Weights of a small GPT-style language model, trained from scratch on English Wikipedia.
Training: 156M tokens, 4755 steps.
Each number is 500 + 25 x the weight over its row's rms, rounded and kept within 0 to 999. Layers, rows and columns count from 0. Numbers have three digits each. The size before them is the row's rms in percent of the matrix's.

# layer 6 MLP up, 256x64, rms 0.0901, rows 214-255, columns 0-63
100:511496513492484488485528504527551484501467504513475536511476497511480482520464495496520531503507495509502488479524504486448497513511521533449493530534405518477510510526501515531483469529471465
003:475520485524518515526536474486478503532510479473497498478508509504539491515508524527513512459519480488469460448483509528511497487518471454492491470526510501516467484468505518453459499576478523
118:501498545511472519450496509477533487504481492531512492452510502463481475558535522482526483515500486528532470544474468468460497529496472539512487484509477483494511496494531480542460500512518512
005:500479485483459472461464471509508495457466459499469508493496498467457480445483478501474496491479468489476482488491480458468481487496523498501508486454493496462463464490457486474488476457494489
107:532494512539550485521510498468528469546479446541530495459509497507525498480494512476454486509464527540495533481483495511522504494482513457483501492490518499470486529498534470475512501520519450
007:543467514482471521517472490514526502442524516478503558522521537488527515481506488486497513517479505471475507499528499514518529487516547501513526477466505531493510568508469515550510515464515508
143:473487509519509476491503523464491486535468498563490496500499505510522461508449504495471451526517500503501507501474520493519527495469493489530483484517571500443499510500511496518535465558521483
126:512513493479543484488493474521527477505542487501532471447460472504525529492495530495496460475547496512572486499494498475494532533494487497497527518487520512479513480502503438472492475540498480
136:505481515464489506470501486492485492536533534577487473481503490504517498485487523528527489517483492515504458506459474476486476506497481556551491499540506499474460465481544509533486493476525480
117:534483490493522476506510487513520510503518503536468503472444481485474482523490475529542487528504495512540482510508470551503461487518465497444516507485449494485459506514554475517494504516483460
095:488462522520496489516516470537489465510458512497514518493488501558530502496437532457498494511524476530474505487548581508485493501502495531502487491510478512469459533502481499499520523489497510
125:520503488491519509456519510459505516526466507503457511468469485477504494484505486473503479515490481532487575566503514527519503534460500497514491483571503497511487503502484463534519508471493482
008:517533512533538514520525526517522520523530531535505502532536526524522528531526528540534523512532512509515498526502522537508522513518515490522515507527514529529488531522532525518537529550521534
116:483517514508517489519528500477498510489520481508491507508488449495467464518472447529533508487544533511472493456532495557466471475486504539468477490506443478501539517521490506504486537494518488
106:517532448459504460472540541480515510486455537524480501499511506513532506543444539502497470505519487536477499532510498502508481495486457462493497506517524522498459512510513463458497490501502519
126:470519462460510498459533481472489553541500496526514491508527499451514477512487515518508503455479513528464564490515489486483499469496503516525497514504471476495497531522502475486538459501534463
119:477525505475546522499491447515547502496484507513513470475483521490491533516484504519493484479552498506515483527501530518485482483517496546451495520493429519506522527498518461478487466530533470
006:492500514477457522512486532529490502544506493514529498475468468537512523495502453461487548528510510517550515513539493510545515541505498521504518528495503503514573476505497524514500486459506476
094:494524471482498516551495489499515516528492534470452506494498481460526488491512470526492491470443512523529543484503505463491517524473519501533461543521453539506488473487533479501475475510525518
107:455518472493522488498516486493497540497491523521516518517488435491499534479486494500529513516510507487479537510468506481458501509508530572486477478575475476471503511468502514528494517490481468
143:486538536513506499459497495483498454520485448521505529505499481529493468546492517471499493472547507503460501487500578496519514526471461516505454496507532514508465532500479520472513498488500512
123:504532494492491522506491513445482454498515482503446476508521489504525470543474502501531478549507485516490492520483506531479486516475509535447495481564487535476500521504538492461493486533478489
108:443478487535498504503519522519465524498540448500504513508501498478473513497534539487526488492497576516521519492454540518498485492503485483481465553498488469483487522487495506451523481500490487
113:491509503432515518492525508497493460455507491509482466519496515433506487490493539496528518471531506537483511517480519533493490492505489494504512511529492457501555486520492472473536464461498546
132:446501449528513492506503493460542501529447467492476474471498501504498498500549479514524492511523483522542502511487501522489495517492505511450460481534489503483543558472472487506520487514526506
123:442517498502530526483539500470479534495477507540487462444515464516446513538489476540489508480503526514518499495487489523473489502521496527424497504485480485483509506512534499475488506525511506
095:516459499523501485499501506530459525509565506503523477509509513503513542496502508498474473511520507490489510480468488517464471517460449543478490499509434528472493445527494486536471505525483512
005:498463494474447501492494501508493504461537490468482551517525489499486521460507475457469508524493496458500479500503482510515529493526513487510522461457557508503506493494451482521476506434484494
128:496532533493528515506510489478492444502472489497553497500486460469478479487515523507534494521486492508501497494480545506485480542503492482424514488541508546502516524497463466447500519507522483
138:472522522516493498539479493498461457484494513522453467483502483478506487513498471495510503518512515539502500509491463533498508509498501533530533459518496499437571497518529445470522504520525492
100:490478498505492465513458445536481525475520495502511520528463482457494516530525500453515460456505540530515489505504492496474511534486500555522488474529501489475494515513548459482497515517503528
103:535541514465491531425482447483495486470503531492492494520510490509504511485475530516537503548500492539528471513454518534485495528488478482509458488508498537468461496506516486498529518498498487
113:438486443494482544485522488483505514493514495538531498511522458483498496541498475534518469497524485488520502564496514526491464495495486532464475496542464492487502506498526510507509494519532450
005:489473505461460494463502500490467503505499458470500493512457447517483485455478463433471469505503528499486504505511457461493493504496474513477501495473500488516532485506461481502474485444500474
121:479547502445507463477517448483538480470499536542507489519487502474517506485492522491516494501500474515517503546443521505491485507515479511421525522496477519485504518490508477473510495528534493
105:502482509527495462491516472490530469518466491527526509481495508538463492558474512464487504532503489474491546534520567488469500493498515477531487489480493499517493518494489421509526515488516493
115:505489481479522473488490485470526498498491516500497475490519501473443528523490517495534512476518495514543506465509487469421512563474514497491549488471521452499530495480536506503506503488502541
012:538510520482510496529503494512513504505489473492488517495491532477471473516492509483526482518509576519516551476504470477501494501527540518493470542544480501472518522547491482498481504452534446
155:466528551545507538498529485481493515513463485485508495453496482520449511513537534500539483485507489514514516513497528491461497499510449547471465507474467499493502531462486455496497500486525493
142:497513473533526507491502472480466459505491490503486509467471464508463514515488472489524503470510501517518542539444455505476494531508458546482512537520460506507507540457506521523517533483506517
127:492528494493501536495510464481478512534480484453484501432492523520467521498536507463487521501521493538464542534497502469453531534503507471494494484485462500513522505526517442504495519486493525
094:514539469500500515465502451533488469471477501513501476506546490513515516491478506488515497541512517538474472495504534534501509553516457513448459512491512507490479498473561487525490514466499474